config = dict(
    n_layer=14,
    d_model=128,
    n_head=4,
    n_kv_head=4,
    head_dim=32,
    d_mlp=512,
    vocab_size=923,
    activation='gelu',
    norm='layernorm',
    norm_place='pre',
    norm_eps=1e-05,
    positions='rope',
    rope_base=10000.0,
    rope_fraction=0.25,
    qk_norm=False,
    attn_scale=0.177,
    bias='all',
    tie_embeddings=False,
    parallel_block=True,
    init='uniform',
    init_std_qkv=0.0576,
    init_std_o=0.0,
    init_std_up=0.0576,
    init_std_down=0.0,
    optimizer='adam_variant',
    lr=0.00237,
    beta1=0.9,
    weight_decay=0.17,
    lr_head=0.00898,
    grad_clip=2.0,
    warmup_steps=254,
    schedule='wsd',
    decay_fraction=0.412,
    decay_shape='sqrt',
    final_lr_fraction=0.0,
    batch_tokens=32768,
    seq_len=768,
    doc_mask=True,
    train_tokens=150100000,
    steps=4581,
    dataset='wikipedia_en',
)
Each number is 128 + 32 x the weight over the matrix's rms, rounded and kept within 0 to 255. Layers, rows and columns count from 0.

# layer 2 MLP up, 512x128, rms 0.0722, rows 118-130, columns 0-127
[[139 134 133 125 124 133 122 127 130 138 124 138 127 141 125 127 133 136 122 131 148 129 121 135 131 141 133 128 116 130 137 136 128 127 121 124 132 135 121 131 129 135 126 125 132 134 125 119 127 132 127 126 130 132 132 130 131 121 128 126 124 129 122 126 128 132 139 133 128 137 127 137 134 121 128 127 130 145 126 137 127 128 125 136 128 126 124 129 122 130 126 131 120 115 123 126 123 127 138 116 121 137 130 119 115 132 130 123 132 129 127 134 131 122 137 136 134 134 127 127 126 110 130 135 124 121 119 124]
 [ 97 157 129 136  93 104  91 110 131 124 132 132  92 141 163 114 164   4 137 129  86 126 118  92 123 116 184 197 139 112 101 136 145 113 137 157 144  84 132 118 169 151  86 178 153  55 108 164 118 179 129 148 119 106 154 127 195 121  68 167 117 199 155  61 118  57 120  44 180 148 184 148 110 104 152 183 148 102 100 127 147 201 126  86  97 106 132  85 110 207 129 104  78  98 131 144 132 166 210 152  95 167  74 165 111 107 170 117 163 120 178 142 127 119 112 108 156 125  76 149  93 129  95 190 219 117  79 135]
 [123  83  96  45 102 179 118 149 143 120 127 132  92 119 159  88 137 157 108 134 123 102 113 100 112  79 122 137  82 140 116 125 176  88 155 141 140 150 149 120 182 109 127 129 103 163  99 123  91 151 143 145 115  79 155 184 148 118  59  96  98 168 163  93  89 151 154 131 169 188 140 145  80 108 145 153 156 156  93 140 109 155 177 156 124 155 156 111 222 136 204 103 128 151 100 142 173 159 139 168  55 124  93 122  56 107 117 189 200 144 138  98  50  76 145 149 150 145 134  96 115 132  83 157 121  42 103 109]
 [106 152 140 111 117 142  86 141 239  94 135 112 159 132  72  61 187 171 106 198  74 124  60  33 121  98 130 222  96 100  68  48  92 131 115  91 105  90 163  51 131 102 171 121 152  91  93 127 146 170  86 101 170  93 150 143  81 120 111  75 195 119 143 119 127 137 155 187 185 157 160 107  92 155 205 107 166 157  48  84 152 165 152 168 125 201 111 173 143 220 145 116 133  80  76 186 179 192 119 105  77 179 114 164 105 124 103 142 150 157 152 136 108 109  90 114 170 125  91  64 151 115 115 148  75 110  98 124]
 [ 84 182 155 139  84 148 101 195 156 150 106 158 146 118  34 135 162 102 146 138  96 113 105  72 106 155 140 158 119  80 156 118 132 185 139 172 228 123 129 123 125  58 236  42 141 240 148  92 172 103 103 204 166  74  65 117 123 101 164 117 198 167 183 112  34 129 173 122 118 107 120 109  57 124 230 160  81 156 134  39  96 153 121 120 160 121  80  98 144 153 151 158 144 108 133 122 155 164 143 189  67 149  50 167  60 145 146 190 180  73 116  88 124  91 129 127  94 113 196  97  80  82 165  92 163  70 201  68]
 [122  89 152 141  98 157 121 110  71 111  73 158  70 126 165  60 179 127 147 108  89 103 178 122 111 102 116 144 143  66 153  88 179 128 179  85 112  78  79 117 176  95 101 182 157 151 128  20 120 154 101 164 154  96 148 126 172 140 181 147  97 177 178  98  75 129 186 126 151 103 162 187  87 122  71 107 130 155 195 146 103 215 150 147 151 142 133  80 149  92 136  88 160 165 121 144 102 161 117 168 111 131  69 122  79 114 143 163 148 119 161 110 149  79 130 109 202 120 115 162 171 132  62 100 145 112 177 108]
 [118  91  86  50  89 199 103 140 139 141 125 133  97 126 141  97 130 151  96 114 112 121 137 101 108 113 110 114  95 133 122 104 182  84 131 131 131 149 152 137 186 116 126 124 127 153 101 147 109 155 137 132 118  79 134 163 155 133  73 130 123 175 157 100  89 158 157 113 201 196 167 116  78 100 114 145 149 138 107 116 107 150 191 156 117 134 149 119 219 153 204 116 113 119 114 134 163 152 151 183  79 148 105 128  63 122 115 195 205 157 125 103  69  99 162 141 151 149 130  82 118 125  75 149 110  61 114 106]
 [112 160  80  63 198 187 102 175  68 232 103 141 102 155  58  70 232 172 193 119 170 167 246  65 153 132 148 112  74  30  86 140 215  70 181 113 110 154 144 164 166 124 117 139 132  87  77 133 118 103 159 132 136  87 120 114 116 245 123  65  56 147  92 127 124  95 125 125 130  79 103  99  98  83  85 180 140 125 111 178  97 132 156 116 153  78 194  64 152 102 122  36 166 106 160 152 115 184 127 115  88  39 141 104 100 180 100 160 150 103 150 113 131 116 179 181 176 185 195 127 184  49 159  73 218 153 143 103]
 [ 77 171  46  78  61 215  79 137 123 206 131 139  74 104  92  70 121 149 105 120  98 123 170  73 100 138 112 130  53 108 123 109 171  53 124  95  89 126 128 180 189  97 155 119 161 127  74 211 116 143 191 129 101  93 151 177 168 122  70 114 119 184 177 113  72 136 163 161 185 145 103  82  84 105 170 188 193 145 115 124 115 141 163 158 109  99 141 104 185 117 155  66 109 154 143 187 185 190 167 150  65  55 119 108  72 131 111 198 158  93  97  52  56  86 202 205 123 168  97 135 132 123  84 118 125  95 101  79]
 [122 125  62  49  87 202 112 147 138 106 127 130 105 124 158  79 132 154  92 129 100 105 111 110 103 125 126 126  84 149 151 131 186  71 128 148 155 161 124 114 190 125 143  84 120 120 103 143  67 158 149 121 106  55 126 150 154 107  41 116 119 171 139 104  92 159 171 110 192 199 150 123  93 130 110 151 161 154 112 135 102 134 178 152 104 118 138 121 219 137 196 120 138 148 110 156 180 169 132 174  77 143 113 103  53 124 130 164 212 141 138 109  75  90 142 142 159 159 141  97  75 136  78 131 162  44 121  89]
 [153 126 139  74 199 115 112  86 146  82  72  96 155  88 231  57 101 118 112 124  98 138 112 121 125  61 141 143 119 122 129 180 156 155 148  69  58 151 133 135 123 103  97 154 146  84 122 155  99 154 112 104  33 127 191 135 157 105 130 160 165 135 167  88  76 142 173  89 154 186 172 123 157 136  57 112 144 167 134 110 170 134 186 193 113 229 169 176 147 155 106 175  89 152  11 178 111  66 120 168 137 107 130  90  87 121  56 142 161 109 136 104 118 102 189  87 190 122  69  84 142 224  37 172  90  92 141 167]
 [129 141 126 132 137 128 129 133 127 129 130 127 131 130 132 119 124 140 127 126 120 115 125 133 123 128 128 129 126 123 126 127 134 130 119 131 137 131 120 125 126 136 113 134 134 125 135 138 125 124 123 129 124 132 133 120 120 131 133 136 142 120 127 126 125 135 121 126 123 124 129 121 116 141 136 117 129 141 126 131 116 128 134 122 124 126 123 132 130 130 128 130 138 125 147 132 126 123 134 123 128 131 119 133 128 115 129 127 135 140 124 128 140 140 131 139 124 141 125 130 130 118 131 131 127 123 140 123]
 [134 115  98  70  85 185 117 150 140 112 147 138 102 128 154  94 133 152  96 123 102 116 113  87  96  97 113 115  91 144 130 129 191  95 145 145 140 149 125 115 188 116 163 114 119 157 102 134  69 157 144 127 127  61 148 178 146  96  61 105 126 164 139  89  82 141 160 126 169 198 142 127  78 109 130 165 146 156 107 119 125 143 194 143 116 137 135 114 220 156 193 108 123 151 115 138 186 171 138 177  61 145  89 115  58 124 126 175 202 140 116 111  57  99 164 152 145 154 143 107 115 133  73 140 141  43 106 110]]
# layer 2 MLP down (transposed), 512x128, rms 0.0379, rows 118-129, columns 0-127
[[127 126 126 130 126 126 124 130 124 129 126 128 130 129 127 129 130 126 129 128 124 127 125 129 130 125 130 128 127 128 125 126 126 125 127 129 127 130 129 129 128 125 129 127 129 127 127 124 132 128 126 132 128 128 129 130 132 128 124 128 129 127 126 123 128 124 132 131 129 130 127 128 123 126 127 125 130 127 130 125 133 126 131 127 127 126 133 132 129 124 129 129 121 128 127 124 125 131 126 124 129 124 132 129 128 128 127 129 122 129 129 129 128 127 124 128 127 131 126 128 129 128 128 130 128 125 125 129]
 [132 121 103 187 103 145 177  97 158  83 116 176 129 101 167 103  87 103 117 118 158 102 164 152 195  62 161  61  86 190 197 217  89 134 153 165  99 125 147  80 124 131 150 145 187  16  43 185 179 137  96 154 128 178 147  86 129  80  90 133 185 113  94   5 182  70  81 121  80 169 161 129 116 188 138 105 147 154 164  93 128 191 119 135  40 120 191  31 112  61 118 109 112 146  97 118 132 112 123  81 159  86 196 129  92  93  46 108 155 175  96 161 223 130  96 156 225 131 120 111 192  75 132 121 100 149 104 204]
 [134 105  99  23 145 143 116 142 145 129 138 149 101 140 143  96 136 148 112 120 123 129 122 112 128 127 124 164  84 133  99 134 153 105 137 136 145 145 145 132 162 146 136 107 106 143 114 111  75 133 155 144 115   0 145 184 146 118  78 119 120 147 145 114  61 190 147 141 174 184 169 152  92 124 132 138 146 136 112 149 121 125 184 140 129 123 164 140 255 147 178 107 104 112  93 129 160 154 146 170  38 165  77  99 104 116 137 160 204 163 123 131  52  92 135 159 140 141 145  71  97 138  74 131 116  54 109 123]
 [162 130 141  52 214 179 169 119 102  36 149  84  97 212  79 140 121 174 185 116  88 139  62 139 114 109 101 143 143 121  95 102  94 103 192 180  97 119 167 167 139  99 110 124 123 151  54 105 255 156 140  87 138  78 144 181  97  97  41 185 113 149 210 132   5 104  32 126 158 169  72 110 182 169 133 143 153 141 137  40 101 107 192 132  78 158 127  89 219 191 106 156 116 187 150 159  81 189 101 155 165 218 136 119 151 147 127 148 119  81 181  90  46 122  91 159 159 104  83  95  55  88 163 120  99  55 191 159]
 [216  75 109 162 158 158 150 127 170 160 149 173  91  99 206 140 101 138 149  87 125  47  98 196 153 213  86 106 155  67 122 172 166 124  97 117 128 149 154  91 137 180  44 193 148  98 154 168  20 110 142 132 105  63 115 198 112 189  84 139  79 139 105  71 170 179  70 111 135 229 208 131 153 192 113  70  87  49 102 180 154 131 150 172  79 120 242 135 160 128 138  75 176 143 101  38 143 119  84  79 129  83 193 105 174 158 130 112 172  97 117 127 157 154 117 108 219 146  85  85  76 173  55  36 171 113  89 163]
 [161 119 103  61 131 139 139 129 128 115 137 125 158  94  90 143 135 141 123  78 123 143 103 163 131 144 140 155  68 114  74 117 140 110 133 163  85 203 172 108 154  72 141  37  82 118 160 172 147 109 183 121  69  35 129  95 113 138 129 158 117 140 167 177 149  82 116 170 164 180 126 152 138 167 104 170  82 123  79 135 160  97 132 213 132 166 167 149 203 107 115 158 124 125 110 151 117  98 129 122 131 141 112 123 201 145 100 140 145 118 106 123 124 157 135 168 117 114 165 127  65 110 165 120 110  75  93 112]
 [130 111  95  21 117 167 127 141 141 133 144 143 102 134 139  99 128 134 128 134 126 137 159 136 138 121 115 144  99 134 103 113 148  88 128 105 141 146 147 132 176 122 133  94 104 153 128 119  77 120 152 155 128   0 134 190 144 123  94 120 125 152 139 101  70 188 151 130 220 199 188 138  96 125 123 136 133 130 122 138 121 121 194 135 132 112 164 126 255 160 166 122 106 117  95 139 152 162 149 178  50 164  85 121 105 133 134 169 203 159 128 123  43  95 127 161 116 134 143  62 100 136  88 128 119  51 101 128]
 [143  83 143 156  92  77  92 144 175  83 130 105  61 123 154 119 107 122  98 134 131 165  75 126 137  81  54  62 152  90 194  96 150 147  65 169 160 122 120 138  77 189 107  84 227 208 101 158  65 167  83 138  57  54 116  82 166  81 142 131 149 136 168 119 154 164 192 107  77  82 115 133  98 211 176  39 224 150 122  62 141 226  90 116 155 126 139  81 183 107 126 208 239 222 141  83 135 132 165 123 146 117 130 101 135  60 196  68 106 138 118 126  94  97 144  46  80 143 155 178 115 220  88 174 130 111 140 156]
 [ 93 161 148  83  95 135 171 182 155  90 117 118  76 154 106 133 176 147 157  89 171 131 124 128  70 192 116 125  78 139 159 108 140  73 161  43 114  78 192 150 169 142 109  88 179 147  93 141  96 120 169 135 143  45 135 169 152 135  65 120  65 124 157 110 118 163 129 183 121 125 106  97 183 111 140 127 143 125 187 135  95 126 142 124 128 125 130 150 236 102 141 157  57 196 138 157 167 171 158 127 123  97  71 144  96 125 118 123 166 127  44 113   5  64 159 117 153 167 139 112  99 182 112 137 201 156 171  52]
 [155 128  83  27 134 168 107 146 169 132 154 138  77 129 144 109 119 164 140 146 114 129 130 139 113 141 152 158  81 128 121 121 145  85 137 122 151 146 124 123 160 129 117  97  96 146 142  96  72 138 152 145 105   0 123 158 169 109  55 119 137 149 131  84  79 183 147 125 194 191 177 128  94 134 114 129 142 136 105 146 140 133 192 129 140 113 166 133 255 142 163 135 115 128  96 157 152 174 123 180  67 184  88 126  94 127 131 159 226 140 126 130  85  87 141 159 152 120 131  84  91 112  67 101 157  44  92 145]
 [184  46 143 118 175 115 226 131 191  93 153  90 187 115 131 184 180 158 158  70 141  33 130 116 124 154  94 241 186 124  76 106 145  89 177 148 149 114 117 150  93 136 154 121 174 166 103 111 107 127 130 154 122  15 146 202 122  71 167 163 168 114 116 132 214  35 128 134  65  79 160 146 143 137 148  75 161 120 103 113 134 158  95  81 106 102 159 104 181  16 105 137 192  68 106 108  86 195 156  95 113  29 143  82 166  76 158 106 163  89  79  90 185 150  81 147 127 193 130  92 120 181 103  64 146 116 155 132]
 [127 123 130 125 127 125 127 126 126 127 126 128 127 129 126 127 129 129 127 129 131 126 129 124 128 128 132 133 127 125 130 129 122 131 135 122 130 130 129 126 127 124 126 124 132 130 123 124 128 127 131 130 130 129 131 131 131 130 124 131 128 129 124 128 133 122 130 127 127 129 127 127 129 125 125 128 124 127 127 130 131 131 131 133 127 128 126 121 134 131 128 127 127 124 124 128 127 129 125 126 125 130 133 129 130 127 126 129 124 126 128 128 124 127 130 125 131 126 135 132 129 127 129 125 131 124 124 131]]